{"n_layer": 12, "d_model": 160, "n_head": 5, "n_kv_head": 5, "head_dim": 32, "d_mlp": 320, "vocab_size": 1120, "activation": "squared_relu", "norm": "rmsnorm", "norm_place": "pre", "norm_eps": 1e-06, "positions": "rope", "rope_base": 1020.0, "rope_fraction": 0.5, "qk_norm": false, "attn_scale": 0.177, "bias": "none", "tie_embeddings": "early", "parallel_block": false, "extras": ["local attention windows", "value residuals", "hashed n-gram embeddings", "a smear gate", "capped logits"], "init": "trunc", "init_std_qkv": 0.0365, "init_std_o": 0.0365, "init_std_up": 0.0365, "init_std_down": 0.0, "optimizer": "adamw", "lr": 0.00337, "beta1": 0.9, "beta2": 0.95, "weight_decay": 0.025, "lr_head": 0.00972, "warmup_steps": 245, "schedule": "wsd", "decay_fraction": 0.716, "decay_shape": "exp", "final_lr_fraction": 0.05, "batch_tokens": [16384, 32768], "seq_len": 2048, "doc_mask": true, "train_tokens": 184100000, "steps": 7613, "dataset": "wikipedia_en"}
Each number is 128 + 24 x the weight over its row's rms, rounded and kept within 0 to 255. Layers, rows and columns count from 0. The size above them is the row's rms in percent of the matrix's.

# layer 9 attention output, 160x160, rms 0.193, rows 149-159, columns 120-159
size [101 114  88 105 103  88  90 107 123  82 105]
[[107 135 112 106 147 117 121 115 113 140 136 160 130 133 161 136 120 102 120 134 139 146 158 141 158 135 120 119 106 105 133 112 144 145 157 146 102 114 126 182]
 [154 137 137 139 133 125 144 105 122 125 138 156 107 130 119 153 170 126  98 161 133 155 111 118 150 136  89 146 109 100 104 147 132 110 136 174  94 151 136 119]
 [136 118 112 158  95 141 149 127 116 138 149 119 146 103 107  95 122 141 143 102  90 100 142  98  84 152 123  82 162 147 172 152 117 133 133 123 162 179 101 109]
 [101 143  98 106  90 137 134 102 145 148 142 152 129 147 128 145 115 108 156 111 123 170 150 159 171 168  71 119 122  96 102 119 120  94 132 143 109 100 158 112]
 [166 173 124 163 103 119 162  78  87 120 187 149 120 114 105  95 141 131 130 124 109 145 145 111 132 160 117 118 167 104 155 106 114  87 127 143 108 120 125 122]
 [ 92 159 133 125 108 144 138 123 143 104 126 112 145 115 108 172 152 129 129 184  99 132 152 139 144 162 144 111 147 111 128 130 134 102 123 137 150 123 137 114]
 [101 116 118 110 123 118 110 117 132 116 115 120 114 123 144 139  98 140 127 107 126 120  99 153  86 148 121 123 134 127 156 139  93 129 120  88 138 166 165 131]
 [114 135 107 105 101 137 154 131 138 160 122 153 158 112 117 131 133 145 104 122 166 107 133 149 111 120 141 131  90 160  97 145 120 121 153  93 134 169  86 124]
 [130 139 152 134 129 148 184 109 135 140 197 147  97 161 161 138 141 107  89 171  91 159 155 131 133 190 111 128 150 124 143  97 153  95 127 129 126 124 154 101]
 [126 112 129 116 124 148 105 128 145 182 120 132 108 144 100 113 112 110 143 153 108 109 105 155 111 125 144 146 133 122 106 126 161 125 137 126 137 153 111 139]
 [147 117 133 143 144 131 103  99 127 139 135 157 114 143 138 124 166 140  96 138 121 140 117 120 144 110 105 121 139 123 134 127 172 144 132 111 132 104 148 158]]